{"num_hidden_layers": 8, "hidden_size": 512, "num_attention_heads": 4, "num_key_value_heads": 4, "head_dim": 128, "intermediate_size": 1024, "vocab_size": 8192, "hidden_act": "tanh_gelu", "norm": "layernorm", "norm_place": "pre", "norm_eps": 1e-05, "positions": "learned", "qk_norm": false, "attn_scale": 0.0884, "bias": "all", "tie_word_embeddings": true, "parallel_block": false, "init": "normal", "init_std_qkv": 0.0161, "init_std_o": 0.00402, "init_std_up": 0.0161, "init_std_down": 0.00402, "optimizer": "adamw", "learning_rate": 0.000554, "lr_mult_qkv": 0.5, "beta1": 0.9, "beta2": 0.98, "lr_head": 0.0042, "max_grad_norm": 2.0, "warmup_steps": 388, "schedule": "wsd", "decay_fraction": 0.709, "decay_shape": "linear", "final_lr_fraction": 0.1, "batch_tokens": [32768, 65536, 98304], "max_seq_len": 512, "doc_mask": false, "train_tokens": 299700000, "max_steps": 4954, "dataset": "wikipedia_en"}
Each number is 50 + 10 x the weight over its row's rms, rounded and kept within 0 to 99. Layers, rows and columns count from 0. The size before them is the row's rms in percent of the matrix's.

# down: layer 5 MLP down (transposed), 1024x512, rms 0.0217, rows 174-200, columns 128-255
# up: layer 5 MLP up, 1024x512, rms 0.0234, rows 175-201, columns 128-255
down174 098:43 49 56 51 66 37 62 54 45 34 54 41 55 52 41 54 51 46 57 46 46 48 57 57 60 65 50 51 50 56 29 42 41 56 59 56 35 74 49 60 46 53 49 39 67 44 53 60 59 56 37 41 48 56 48 45 45 50 48 63 37 48 52 51 33 55 48 42 59 61 49 47 62 54 43 40 51 55 54 49 51 36 38 50 55 48 53 39 39 54 69 54 46 50 61 53 69 51 50 63 41 35 58 57 60 33 54 56 49 76 58 40 54 50 49 43 42 30 47 64 46 45 44 41 30 45 54 27
up175 104:52 55 40 50 42 41 36 29 44 47 38 45 61 57 48 55 43 64 49 54 44 54 52 52 37 44 53 52 47 67 51 59 46 06 55 66 35 56 41 37 38 54 40 30 59 31 58 62 51 50 59 52 74 32 55 35 44 43 44 43 57 41 58 39 51 49 62 29 56 55 43 63 47 44 54 51 62 63 48 51 60 49 43 41 50 40 53 42 56 53 27 38 46 55 45 46 59 34 47 56 28 64 55 41 61 55 55 56 68 74 47 40 45 58 56 42 49 61 54 45 36 46 51 55 49 37 50 67
down175 094:71 50 59 63 60 37 57 65 43 46 43 64 40 43 59 62 64 56 35 44 55 48 45 60 57 44 39 56 45 51 55 41 45 62 46 63 38 52 53 64 66 57 54 50 55 57 53 45 46 43 42 64 53 51 48 53 35 57 47 41 41 47 47 43 58 61 60 47 59 42 65 60 64 53 42 37 46 64 42 56 35 38 47 45 23 38 40 54 56 45 40 31 38 72 58 65 53 62 45 38 52 51 52 63 67 47 41 37 67 51 57 47 41 41 64 42 56 55 50 68 62 40 52 55 41 60 51 32
up176 084:53 30 49 44 39 34 54 37 45 55 58 30 64 36 50 59 69 43 47 46 44 58 59 64 41 55 66 32 70 37 77 60 47 62 60 71 38 41 47 52 54 60 47 65 46 55 49 49 48 40 53 61 74 37 50 45 46 45 47 73 48 65 51 63 54 52 60 53 48 44 59 53 43 49 65 58 46 53 61 59 53 44 66 47 42 51 56 59 52 28 66 55 57 59 53 57 55 43 50 50 50 43 50 42 37 51 49 54 55 44 53 67 51 48 78 36 51 51 54 66 48 73 39 41 64 48 64 54
down176 087:48 46 37 50 41 55 42 53 45 41 51 51 55 69 55 54 51 40 47 33 53 66 64 42 31 42 55 51 71 43 63 34 61 55 36 54 47 53 40 51 37 43 38 69 50 53 48 58 80 49 44 33 39 45 54 54 50 45 50 49 38 61 48 67 33 42 50 35 45 44 40 40 47 51 45 35 41 28 51 42 48 59 37 58 45 55 55 53 35 49 57 51 70 43 20 43 60 73 59 59 49 44 56 65 32 47 67 59 31 57 45 56 47 54 33 34 53 47 39 44 55 41 64 73 45 31 22 56
up177 086:58 38 51 53 40 57 84 54 55 49 63 53 49 54 57 43 39 74 53 59 47 62 70 63 52 50 51 44 43 49 47 46 46 36 56 56 71 59 45 49 60 43 33 56 29 57 61 46 41 43 47 47 41 43 53 62 52 69 36 62 44 53 62 44 55 52 58 48 82 54 61 34 45 32 56 56 42 47 64 53 46 46 73 43 46 38 67 55 50 46 40 52 52 42 47 57 47 55 35 45 52 34 65 56 43 45 37 61 50 58 48 57 46 56 50 56 42 48 56 57 63 47 35 49 68 47 55 52
down177 092:43 56 45 55 45 61 47 44 41 45 63 32 38 60 54 34 59 33 63 47 56 47 49 52 48 46 54 56 52 60 46 60 54 51 41 53 39 47 40 44 44 43 51 66 57 61 38 51 61 55 44 52 35 56 39 46 44 67 39 61 53 53 52 56 27 46 48 40 45 50 45 59 43 54 43 69 43 37 59 31 51 51 36 37 41 62 33 54 50 56 53 61 50 51 56 49 51 63 63 44 57 48 42 55 57 68 63 55 35 42 67 63 54 57 49 39 51 56 76 51 59 45 59 32 55 64 60 25
up178 111:55 31 41 56 43 39 59 48 46 65 48 40 70 45 43 52 46 49 52 57 43 51 54 51 43 45 61 49 64 57 52 57 54 32 34 51 57 35 68 57 42 53 37 56 64 53 56 58 44 59 53 56 40 57 55 35 47 45 48 36 48 60 56 16 55 44 51 29 66 46 54 53 45 42 41 52 46 63 54 48 63 50 47 41 50 47 55 33 63 29 42 33 61 44 55 47 61 63 43 40 53 61 52 54 43 50 56 47 77 59 57 57 46 48 56 59 38 69 55 46 54 46 54 62 50 48 27 40
down178 103:32 39 44 43 71 43 32 51 52 53 54 39 48 55 43 58 47 47 52 53 38 52 58 57 51 43 53 53 51 37 47 58 52 65 69 40 47 62 55 54 57 54 59 43 50 63 43 51 48 45 26 67 52 27 36 72 55 62 56 38 55 56 43 40 39 44 41 40 44 46 50 51 53 59 42 65 49 44 42 54 41 77 46 41 38 45 78 67 53 48 57 52 56 59 59 54 52 53 36 64 66 45 52 70 72 44 60 36 45 56 35 49 47 53 45 21 49 38 46 44 48 63 51 35 64 55 53 64
up179 104:53 46 40 44 29 45 64 50 54 49 37 48 65 66 62 46 54 45 51 46 45 41 52 48 52 47 49 39 40 58 55 57 49 22 67 81 38 40 42 44 52 58 41 48 52 62 64 48 44 55 44 58 60 48 59 55 50 24 50 38 29 60 36 48 62 43 43 48 45 49 57 33 42 43 46 51 52 51 60 52 50 45 42 51 54 49 53 49 63 32 58 54 48 52 34 68 65 52 48 42 38 50 42 37 37 50 43 43 41 30 50 56 43 55 72 49 58 56 58 51 38 55 39 55 58 52 65 60
down179 102:62 70 64 49 62 36 65 62 46 60 56 42 38 60 58 39 61 50 47 56 48 49 49 58 49 37 58 61 47 49 40 37 60 46 38 56 49 62 44 71 59 59 47 30 41 60 52 33 71 45 60 43 54 50 32 58 57 56 45 55 48 28 58 42 43 45 53 46 43 36 45 62 56 34 57 56 43 66 43 50 51 62 41 46 50 40 68 45 53 86 59 56 33 48 54 51 44 41 47 68 60 71 43 73 44 47 25 73 49 54 43 50 45 46 29 38 50 49 42 54 59 64 52 27 42 37 55 49
up180 111:36 56 52 49 39 42 37 55 50 53 61 48 64 59 39 48 41 56 44 51 53 56 34 44 62 56 57 55 33 61 42 56 38 41 41 48 46 44 48 47 64 48 52 41 57 42 60 49 51 44 60 40 60 52 67 61 58 73 34 44 52 50 58 55 43 49 78 41 36 34 58 41 49 38 68 65 45 58 57 44 51 57 36 41 51 62 42 42 70 53 40 51 45 42 34 62 65 48 47 57 51 48 43 42 36 57 52 33 54 56 34 65 71 67 60 39 62 60 60 49 51 41 35 60 41 59 46 55
down180 111:54 26 51 45 48 46 24 58 67 48 42 37 48 51 48 44 38 39 51 56 55 58 45 43 47 54 47 51 58 38 37 51 69 56 46 34 59 67 58 47 45 65 47 56 67 44 48 41 43 64 39 30 44 57 47 27 52 47 61 53 40 49 45 61 41 43 51 48 45 48 54 51 45 39 60 60 49 52 43 71 67 50 74 50 41 57 40 43 50 48 33 75 51 50 48 32 55 51 57 67 54 45 48 61 36 56 53 40 38 64 33 56 43 55 26 45 41 47 40 31 61 47 71 49 55 51 33 54
up181 106:40 58 57 50 43 55 50 41 61 54 42 32 48 41 31 43 48 64 65 48 39 59 49 50 61 43 72 54 35 58 37 51 44 43 48 50 73 45 40 65 48 61 48 57 48 47 66 51 49 46 49 44 67 54 57 51 53 41 55 61 51 57 50 58 41 40 64 35 67 40 69 44 36 53 50 49 48 39 52 42 43 41 52 34 55 54 51 43 47 50 61 58 52 30 51 63 44 55 66 34 61 38 43 48 51 66 41 57 39 36 62 46 58 58 47 53 42 58 52 43 37 40 32 57 52 49 63 32
down181 101:70 75 50 55 54 38 53 47 48 58 44 51 60 51 46 54 33 30 48 40 51 73 33 49 51 45 31 40 58 59 47 55 65 50 50 52 52 58 63 56 60 41 57 56 49 34 58 52 55 48 63 55 51 63 55 61 64 43 45 47 65 61 54 46 72 50 52 50 52 52 43 49 60 66 45 46 51 55 50 50 64 60 34 63 54 49 38 48 40 46 56 46 62 52 48 42 36 39 49 32 40 54 63 57 36 52 59 42 69 49 47 53 63 48 42 51 44 50 66 72 30 58 50 44 64 50 34 50
up182 103:38 38 41 48 33 38 60 32 52 53 63 39 66 57 48 48 68 75 50 46 36 51 57 53 36 50 50 28 58 37 58 42 39 48 44 49 74 50 34 58 42 29 35 57 56 54 52 51 55 38 38 68 53 60 66 55 50 54 40 45 48 51 51 44 56 29 58 40 50 45 48 52 34 47 61 62 39 42 67 50 47 38 51 55 44 39 76 67 61 39 69 44 58 35 41 66 57 59 59 49 41 55 35 39 53 62 64 50 60 49 59 48 46 46 63 38 59 52 53 58 63 49 50 56 45 52 52 52
down182 113:45 58 48 54 49 46 41 50 55 64 49 45 49 52 69 48 40 61 49 43 53 57 53 65 49 59 52 49 37 61 47 59 51 47 58 39 31 55 55 42 45 42 55 46 55 58 50 43 47 55 45 56 45 36 34 53 62 43 52 42 39 40 52 45 76 48 49 54 48 60 45 69 46 37 49 59 42 66 55 68 43 52 42 53 61 47 26 70 42 55 35 49 45 57 39 63 41 55 26 77 41 55 61 55 56 51 47 42 43 47 50 37 37 39 48 36 44 47 58 38 54 33 51 62 32 48 53 56
up183 095:26 50 60 58 43 54 42 55 38 48 61 38 74 53 54 56 43 68 47 61 51 55 52 68 50 31 49 47 51 53 38 54 31 55 73 58 45 53 47 64 59 50 50 34 35 49 60 40 55 32 51 56 70 33 58 47 58 36 42 70 52 43 51 54 51 52 56 51 46 55 65 31 57 46 55 73 50 51 58 49 46 67 33 54 42 44 44 49 58 46 43 63 31 50 40 71 61 52 57 55 43 56 49 73 56 50 30 41 55 53 53 53 35 39 50 52 28 44 57 54 47 55 11 67 51 66 55 47
down183 099:59 45 50 61 44 47 38 44 32 59 37 50 43 53 46 63 48 55 53 52 59 50 60 58 43 60 56 50 52 41 53 60 63 49 41 36 42 55 40 57 42 46 48 50 52 52 50 48 54 58 38 48 55 44 52 41 45 61 55 45 46 55 45 54 31 43 59 52 43 57 38 46 52 38 61 38 58 58 59 53 37 61 51 64 59 51 51 57 40 33 42 45 45 41 49 51 69 59 34 50 48 42 50 55 43 73 72 52 52 41 33 52 53 63 43 52 53 62 59 46 52 47 56 68 55 39 46 52
up184 090:62 51 48 30 47 47 42 51 53 63 42 41 42 46 44 47 69 57 53 47 51 67 64 39 66 37 55 45 48 48 60 36 55 51 39 44 44 55 56 46 43 35 51 35 47 64 48 65 37 17 47 54 64 55 54 46 59 58 52 57 54 53 39 36 39 73 46 31 69 50 47 50 41 50 54 63 36 69 47 31 56 47 50 49 53 47 44 40 61 51 47 39 45 46 53 61 49 70 52 66 54 49 57 37 25 57 38 52 55 22 47 35 63 49 43 36 47 51 52 25 60 63 55 44 40 51 40 25
down184 086:38 47 54 34 43 61 60 27 35 43 42 51 70 59 50 47 50 42 55 62 47 40 39 46 39 57 68 53 67 65 32 68 56 49 51 57 37 50 42 58 57 59 60 44 61 44 66 49 46 62 35 47 60 57 51 38 55 44 46 54 51 60 50 55 39 63 54 56 35 78 44 43 42 51 63 48 57 30 55 51 42 28 63 64 47 63 50 61 55 48 46 58 32 45 35 44 53 40 48 60 41 47 67 72 43 45 62 35 55 51 53 58 47 43 48 47 50 62 63 57 41 55 41 34 57 25 59 54
up185 107:45 54 74 66 52 39 48 45 58 61 61 47 48 69 55 57 45 60 29 51 55 32 50 52 52 53 61 60 34 56 40 43 50 42 43 51 48 44 56 62 51 40 43 61 44 30 42 52 54 46 47 51 35 42 59 28 53 35 50 50 52 57 56 61 70 46 57 57 60 46 56 38 54 57 55 57 41 53 51 49 34 54 43 39 69 36 48 40 61 60 53 47 61 52 60 44 50 34 53 54 31 57 53 65 47 48 50 63 61 58 47 57 40 47 45 59 43 46 54 38 65 65 42 48 43 56 37 52
down185 108:60 66 61 56 49 70 38 47 50 46 68 26 42 47 36 55 37 54 47 64 48 57 56 63 38 41 50 58 35 34 55 30 33 61 58 34 53 49 64 57 50 44 47 65 58 50 53 47 65 59 58 42 38 53 51 42 47 54 45 39 62 46 26 62 46 57 56 57 53 45 39 48 41 50 32 62 62 41 62 51 42 53 37 58 60 47 31 53 45 52 47 47 40 62 38 50 49 48 37 57 39 36 59 36 56 54 41 57 58 46 42 58 67 52 43 59 63 43 48 53 61 63 55 54 41 71 73 57
up186 114:52 46 44 62 55 60 45 57 56 61 39 52 43 46 51 46 36 51 47 52 46 56 49 39 48 52 59 57 49 49 36 67 44 48 43 42 48 43 40 46 58 37 43 50 48 49 59 49 23 40 45 48 51 49 44 43 67 31 56 51 65 52 39 27 53 36 55 44 54 21 52 52 40 46 43 50 47 44 44 38 47 49 54 42 47 43 71 67 49 40 56 38 61 36 50 48 38 58 50 63 45 54 59 53 35 48 35 72 64 58 48 51 37 49 50 45 28 59 58 51 51 47 56 46 58 53 34 43
down186 111:49 41 45 45 57 39 59 60 67 53 50 46 39 53 53 39 47 42 53 39 49 48 51 48 34 63 58 48 57 28 56 49 49 51 45 43 48 40 52 44 42 62 50 33 41 63 61 33 36 38 53 52 47 53 65 42 37 43 55 53 41 48 49 52 55 59 38 63 50 68 52 35 58 82 71 52 59 60 49 60 60 43 29 57 51 65 67 49 42 35 51 57 42 62 26 44 49 47 40 54 46 61 63 36 69 55 45 46 48 40 66 38 59 59 46 53 53 70 62 44 48 52 43 53 36 56 52 64
up187 111:40 52 61 41 52 51 66 47 54 60 54 52 52 55 33 49 29 39 45 61 51 42 52 51 54 42 61 55 36 60 43 50 55 35 66 58 52 41 57 42 86 26 48 53 43 42 54 50 45 43 42 80 59 34 51 56 57 52 38 41 41 56 41 57 60 66 59 42 55 37 60 44 46 43 66 36 77 67 39 62 62 48 52 35 59 59 66 50 46 35 44 37 47 49 42 43 52 44 40 36 70 40 61 57 32 35 53 51 75 50 47 39 35 59 67 50 57 54 47 61 51 51 40 48 54 45 42 49
down187 117:40 54 57 36 50 51 53 59 47 56 56 46 50 45 60 69 43 47 55 59 60 41 65 44 55 45 56 47 48 55 52 56 72 50 75 43 55 59 63 45 57 60 50 50 33 43 58 45 48 47 68 51 48 43 42 53 55 45 46 51 46 60 49 41 40 51 46 44 54 62 39 59 52 33 53 46 65 46 42 79 35 55 45 55 29 50 37 49 39 36 40 41 25 63 48 63 55 61 44 55 45 64 34 56 44 46 52 53 53 41 52 53 21 57 49 70 48 42 54 52 47 55 45 46 37 38 47 32
up188 101:52 42 57 63 45 46 45 53 35 44 59 39 55 50 50 56 45 50 51 51 40 51 38 43 64 50 49 39 36 47 54 47 50 54 63 83 29 41 52 50 36 50 46 48 44 29 51 37 47 62 63 53 70 41 58 52 50 57 39 46 59 52 28 46 59 48 52 43 46 56 56 56 53 38 52 64 43 45 63 59 55 40 40 58 70 44 50 51 55 40 59 47 48 64 42 55 53 47 64 56 39 51 35 56 53 65 62 42 47 50 45 52 35 38 54 30 53 57 56 48 41 54 53 46 59 62 43 49
down188 095:50 42 46 54 72 52 54 26 44 38 54 50 47 47 54 59 72 55 36 49 26 51 55 67 46 55 57 59 52 51 57 44 58 52 32 57 50 53 52 42 66 54 35 46 40 69 56 62 65 34 58 52 54 52 58 55 65 54 58 51 54 77 56 34 39 59 55 76 60 71 39 36 40 46 55 59 51 38 53 32 42 42 59 53 38 46 40 64 52 76 59 47 51 32 36 71 40 52 36 43 65 73 47 46 54 58 67 39 48 35 51 27 47 51 59 62 49 49 62 48 46 66 49 35 39 28 44 47
up189 110:50 17 60 53 47 43 50 46 44 52 46 63 50 45 36 39 40 46 56 40 50 51 77 67 67 65 59 42 40 40 58 48 51 67 62 82 52 54 71 53 56 41 39 45 57 63 53 36 44 49 49 47 45 53 45 55 42 53 45 47 32 49 50 65 60 42 42 66 65 41 52 51 40 55 64 69 26 67 45 61 51 53 39 44 67 52 58 46 50 26 74 58 45 63 56 65 46 56 66 25 43 37 41 48 53 57 56 58 35 60 49 56 45 38 64 45 60 49 61 56 57 48 37 73 51 49 66 56
down189 106:73 61 37 38 43 52 52 18 41 59 47 62 56 38 70 57 59 55 57 55 78 65 43 42 47 51 48 54 45 57 48 54 68 42 41 50 39 57 38 49 61 57 52 51 43 39 67 59 58 66 28 55 46 33 55 52 47 48 67 64 50 53 56 39 58 57 67 45 58 57 44 52 51 53 58 53 55 47 31 37 46 49 68 38 49 64 57 46 64 41 40 61 44 67 45 56 50 41 51 59 36 83 54 61 56 53 64 52 58 33 44 33 58 49 36 64 51 57 48 50 54 70 48 45 42 57 30 45
up190 109:56 45 50 63 46 47 67 57 54 44 54 24 58 62 42 62 47 44 50 44 47 62 41 42 55 48 60 54 48 46 48 28 34 54 45 56 57 36 50 63 62 66 51 50 62 35 38 68 53 36 68 38 37 45 70 48 41 38 59 56 42 66 33 58 53 46 40 55 40 45 49 52 44 47 48 66 51 48 29 50 41 43 48 63 63 49 57 46 62 29 54 36 55 38 51 40 39 46 56 32 40 49 40 54 48 48 33 61 47 62 52 64 37 42 62 46 36 39 53 60 56 58 19 53 37 51 63 53
down190 102:64 41 48 55 53 35 53 54 71 58 55 49 42 34 67 43 38 37 62 48 55 69 53 53 60 49 59 48 53 43 60 49 61 56 42 43 47 66 58 43 38 58 44 58 67 44 49 49 68 28 66 39 40 39 49 26 54 45 60 44 41 42 61 57 56 57 33 51 49 39 44 63 47 35 48 59 57 56 54 52 62 59 57 51 67 60 68 56 46 49 57 34 40 63 51 43 54 60 36 59 45 55 48 60 48 52 41 36 49 43 50 40 43 46 36 43 60 51 46 49 45 39 69 49 58 60 62 36
up191 092:65 62 50 45 56 48 64 42 60 63 31 38 28 43 48 51 57 33 44 48 59 43 38 59 54 55 40 33 43 49 31 55 47 54 42 40 51 34 53 67 55 42 60 58 51 59 49 54 53 55 53 48 46 47 58 60 50 56 55 47 52 60 58 30 59 39 47 62 63 35 60 42 38 58 67 66 56 43 31 42 73 49 35 39 44 38 53 47 59 61 52 53 61 48 48 53 44 50 60 54 57 54 43 57 38 54 44 68 42 60 49 61 24 45 56 65 41 43 60 52 44 53 60 58 62 55 48 46
down191 089:49 37 54 52 43 50 63 40 42 52 56 48 47 66 50 52 45 47 30 48 53 30 75 40 52 61 53 70 61 38 37 44 49 49 48 50 49 66 58 50 36 46 44 37 31 47 57 50 48 46 44 60 68 41 45 66 54 41 36 59 40 57 41 49 41 53 42 45 45 72 51 60 51 53 49 48 47 48 48 39 54 28 71 56 59 54 60 45 35 55 45 39 40 49 38 68 51 48 51 50 60 35 58 56 61 42 51 41 39 55 51 32 48 53 56 41 60 52 48 35 51 48 40 41 54 54 59 48
up192 100:53 50 56 65 41 49 53 50 39 40 54 53 47 54 49 45 64 32 32 43 42 43 48 48 40 60 53 39 42 37 44 37 29 45 45 45 27 21 40 50 30 57 37 64 58 46 48 58 53 46 45 45 63 51 68 47 54 39 46 52 50 62 54 49 46 41 44 53 57 27 41 42 50 55 72 45 69 48 53 50 44 49 64 37 56 48 51 56 60 39 48 51 63 79 44 38 41 46 60 25 28 57 41 49 53 64 54 50 66 59 44 56 65 35 48 57 48 59 42 43 41 57 51 58 35 47 56 61
down192 105:52 60 35 47 53 51 46 50 45 51 41 61 35 64 46 61 30 40 57 40 56 48 50 49 52 45 45 62 65 63 54 58 51 45 55 51 62 52 70 56 41 39 43 69 47 54 44 46 37 59 57 58 40 72 52 46 50 49 45 56 35 36 39 61 50 52 35 59 44 55 49 49 45 61 68 53 64 29 50 56 54 64 57 47 62 57 51 42 42 57 52 47 39 69 53 27 64 49 39 80 58 50 46 41 58 41 38 43 46 57 50 58 46 34 63 62 52 39 47 55 45 39 29 38 63 34 40 57
up193 106:53 33 45 63 28 40 63 54 34 59 52 49 43 74 37 53 46 41 52 50 39 43 45 46 50 55 46 45 69 51 38 29 56 52 49 55 59 57 45 91 48 63 56 59 52 45 34 36 47 39 60 55 47 44 64 57 51 38 49 62 38 34 42 45 45 51 52 67 61 44 64 37 45 42 48 46 43 43 41 44 54 51 48 50 43 39 62 49 52 37 54 46 63 55 60 58 41 46 62 42 49 31 56 52 46 43 67 51 53 51 54 50 51 49 56 69 41 48 51 58 50 41 44 42 58 56 41 58
down193 103:43 63 65 47 48 48 51 57 57 51 55 45 59 38 43 59 49 59 52 65 32 43 50 54 23 44 64 54 38 61 51 51 54 31 45 46 42 48 49 48 38 47 50 40 39 70 68 58 62 27 60 57 40 58 57 48 41 52 60 38 52 47 46 49 52 41 43 65 48 54 61 56 46 35 42 46 53 49 69 45 48 60 37 51 55 46 52 55 51 53 45 71 64 44 49 39 59 45 65 64 64 45 53 59 70 50 38 43 50 63 61 63 60 58 40 23 45 52 63 51 36 51 38 45 49 47 66 43
up194 085:56 41 66 56 37 62 53 42 39 54 57 49 55 49 47 52 53 46 62 72 49 40 63 52 66 50 58 54 47 77 56 53 33 53 72 50 55 49 59 62 51 57 52 44 59 51 49 41 31 46 43 43 48 39 48 44 54 41 55 67 55 44 57 47 58 60 50 28 60 58 53 63 44 57 69 63 54 65 50 62 56 47 53 53 51 43 61 28 45 42 46 52 51 68 46 41 46 52 57 55 53 53 50 49 55 40 39 47 42 55 29 45 40 26 85 44 48 59 57 62 45 56 41 41 30 52 53 50
down194 090:45 48 51 55 55 41 63 45 57 48 55 64 42 66 63 50 35 40 34 49 48 36 61 46 34 31 55 58 60 68 58 59 64 60 43 59 59 43 39 56 44 56 57 54 59 59 38 45 53 66 49 46 45 51 43 51 54 62 50 49 49 64 48 47 52 35 53 70 52 52 27 29 48 40 45 44 51 44 45 57 63 50 58 60 48 68 33 42 50 40 55 50 44 54 46 21 60 49 45 64 68 60 57 50 61 26 62 50 57 60 54 55 58 49 48 38 49 55 48 40 43 39 41 62 58 38 67 52
up195 097:48 42 47 53 38 39 63 45 32 52 57 52 47 57 42 39 41 47 37 61 42 56 38 74 71 41 50 61 55 48 44 64 41 27 55 62 39 47 65 57 53 51 40 69 44 53 77 40 41 51 51 56 57 58 46 59 56 46 50 56 55 69 40 48 56 65 49 60 55 34 78 49 57 59 64 56 55 42 61 55 56 49 35 51 47 34 49 31 61 54 45 52 50 42 50 54 69 42 66 54 26 34 51 62 53 37 37 56 49 41 51 38 55 54 55 66 55 67 55 50 37 50 41 53 54 67 43 53
down195 094:39 66 43 44 46 43 40 59 38 48 55 52 48 47 50 56 60 43 41 53 56 34 53 56 49 43 62 56 48 29 70 44 46 58 50 38 33 42 40 53 39 47 56 51 42 41 31 45 66 50 47 45 55 40 68 60 49 61 54 46 71 53 67 52 59 40 35 64 44 34 40 62 55 50 58 54 60 48 56 46 43 58 44 51 50 45 57 46 35 42 29 51 64 48 50 41 35 55 40 50 66 39 43 54 56 36 50 48 32 48 58 64 54 51 46 39 46 57 34 33 52 59 48 48 53 43 65 53
up196 109:51 46 48 65 33 46 67 26 47 40 42 51 56 61 56 61 49 56 42 58 30 27 56 52 55 38 41 51 57 62 47 63 42 47 67 54 42 48 45 47 47 51 55 50 47 46 56 44 40 43 48 54 68 40 73 54 48 59 48 77 41 51 44 47 51 74 58 59 58 56 58 48 49 26 54 50 56 46 53 52 54 31 46 40 48 58 60 41 54 30 54 44 42 52 44 64 51 40 46 39 32 44 66 41 46 59 56 31 68 43 47 73 51 52 76 63 48 53 67 56 51 61 34 56 59 43 59 40
down196 088:58 48 42 66 70 50 58 64 65 50 41 54 48 39 49 70 44 47 40 59 33 59 41 54 49 40 55 44 64 40 38 51 39 58 47 47 32 63 46 62 47 46 52 56 48 36 57 55 46 42 53 56 46 51 50 52 46 36 60 44 43 47 31 52 50 60 52 65 27 49 68 59 68 57 61 63 52 29 50 48 64 24 29 47 48 45 50 60 59 69 41 35 52 46 43 37 41 54 52 43 54 49 57 52 62 22 65 44 44 32 35 60 54 37 45 64 52 51 37 40 62 35 37 55 50 61 63 59
up197 109:30 54 51 62 50 50 43 49 50 37 58 36 57 49 72 71 45 64 60 50 38 57 51 30 54 57 60 38 47 56 52 47 38 55 41 55 59 32 50 46 54 59 54 39 39 42 52 58 57 47 54 62 66 22 49 45 40 53 53 60 61 48 56 54 52 58 41 37 44 47 17 39 45 45 57 49 43 48 48 44 32 61 61 49 45 31 41 61 52 39 45 43 43 71 59 52 49 54 65 55 61 51 43 39 48 56 62 59 59 50 55 54 52 45 57 25 34 39 46 47 43 48 47 44 60 39 39 37
down197 112:53 34 52 55 48 56 57 53 51 67 49 61 68 56 40 36 44 34 52 49 48 58 50 51 60 55 39 41 65 52 45 47 47 45 49 53 47 43 48 37 61 60 51 48 55 38 57 53 55 47 34 26 51 45 70 50 43 44 63 66 44 39 53 60 46 24 49 56 27 58 50 76 37 51 67 41 36 60 58 58 53 59 50 58 64 57 37 32 58 59 59 61 30 49 62 42 56 36 64 55 41 60 33 49 53 52 37 60 26 42 47 43 53 51 42 74 62 46 47 46 61 33 69 58 40 46 39 55
up198 109:60 43 56 40 43 62 49 48 55 42 44 20 51 44 48 56 49 52 57 50 63 63 59 56 63 57 37 29 50 63 45 53 46 55 52 48 51 44 47 60 46 34 44 70 35 50 50 56 35 36 45 61 61 53 63 36 55 50 59 66 32 47 50 44 53 26 53 50 64 55 47 46 38 39 74 54 43 46 53 33 53 38 33 47 53 41 51 52 52 35 44 50 59 57 51 68 34 65 55 41 55 51 66 47 36 37 54 44 56 57 44 57 58 40 61 48 62 40 51 52 60 52 45 53 81 68 63 44
down198 111:41 53 40 45 50 56 38 52 57 54 32 56 61 49 55 52 61 40 57 42 41 42 42 48 49 35 43 39 46 58 42 43 56 47 41 42 52 52 34 38 42 52 53 71 50 50 30 75 52 95 65 61 49 58 62 33 37 53 48 48 63 75 59 56 45 53 36 56 56 47 46 47 55 41 67 45 53 39 37 55 59 40 50 61 61 39 49 45 62 41 48 53 62 56 42 37 61 42 53 59 39 53 43 36 48 63 60 49 52 59 50 63 41 51 52 37 49 54 65 44 39 45 45 56 68 40 59 53
up199 092:42 58 58 50 42 56 54 56 52 45 52 47 63 52 29 37 37 55 33 71 56 39 46 51 63 47 50 53 37 41 45 53 55 25 68 39 50 46 58 52 44 39 57 49 58 49 63 54 32 45 53 53 54 38 66 35 44 53 53 36 49 56 36 41 76 59 59 47 43 41 57 45 62 70 75 71 51 53 59 40 51 55 50 29 72 32 54 43 53 26 54 40 50 41 51 35 56 39 43 52 34 40 51 45 49 48 58 38 51 48 47 53 43 52 61 56 52 52 51 50 35 48 33 47 50 43 47 44
down199 093:52 51 64 54 66 28 27 48 58 44 66 44 56 54 63 24 47 52 36 31 58 58 61 52 49 51 58 58 58 48 34 58 61 41 47 44 54 46 37 52 58 40 51 43 45 58 34 54 49 38 50 55 33 62 50 51 64 58 70 50 62 67 51 52 40 39 51 58 52 38 43 39 52 50 54 39 53 54 50 53 43 63 30 53 45 42 47 56 56 40 48 58 38 51 42 67 51 57 62 50 65 48 48 67 52 39 35 57 48 53 37 64 59 42 51 43 44 43 45 45 38 63 47 43 34 48 57 54
up200 113:55 45 49 39 50 53 61 42 63 63 54 58 59 48 68 47 57 45 51 57 34 52 45 55 62 73 46 36 44 45 54 60 65 39 54 47 56 42 48 43 53 46 45 73 47 41 40 53 41 48 40 59 50 52 56 39 50 50 44 41 37 51 58 39 45 44 57 43 50 54 56 45 63 34 52 40 55 58 47 58 39 49 63 46 50 39 52 60 65 45 45 64 40 53 52 66 59 49 31 52 46 47 46 46 40 45 57 32 59 40 48 50 55 70 62 55 44 68 50 59 67 59 43 63 51 49 54 46
down200 111:42 45 56 48 62 58 59 48 46 45 48 50 50 34 37 51 67 53 56 46 44 49 39 56 38 40 67 47 58 59 39 59 45 47 35 44 62 57 52 59 40 46 46 52 52 54 53 53 56 47 45 48 37 50 58 44 48 45 48 38 71 57 56 59 36 53 51 63 45 57 37 61 67 39 44 45 46 46 38 46 36 29 61 60 58 43 28 51 41 32 16 55 71 74 39 63 47 63 36 40 33 51 55 61 32 54 59 49 48 39 44 25 62 48 42 31 42 44 47 48 50 54 46 43 40 53 40 42
up201 110:52 51 54 70 50 51 46 30 40 47 69 61 35 48 53 54 61 48 58 50 31 55 45 33 51 55 50 57 54 47 53 57 44 52 52 46 37 46 42 47 55 49 61 52 40 35 49 65 55 57 42 46 44 58 64 55 48 56 41 58 58 62 38 40 55 53 48 48 54 43 36 53 68 56 49 49 55 66 64 63 28 42 37 28 59 50 73 44 48 45 39 47 64 58 57 30 47 51 48 43 43 46 53 58 57 49 49 48 50 46 45 67 49 60 53 32 48 62 48 61 55 53 49 74 60 39 45 39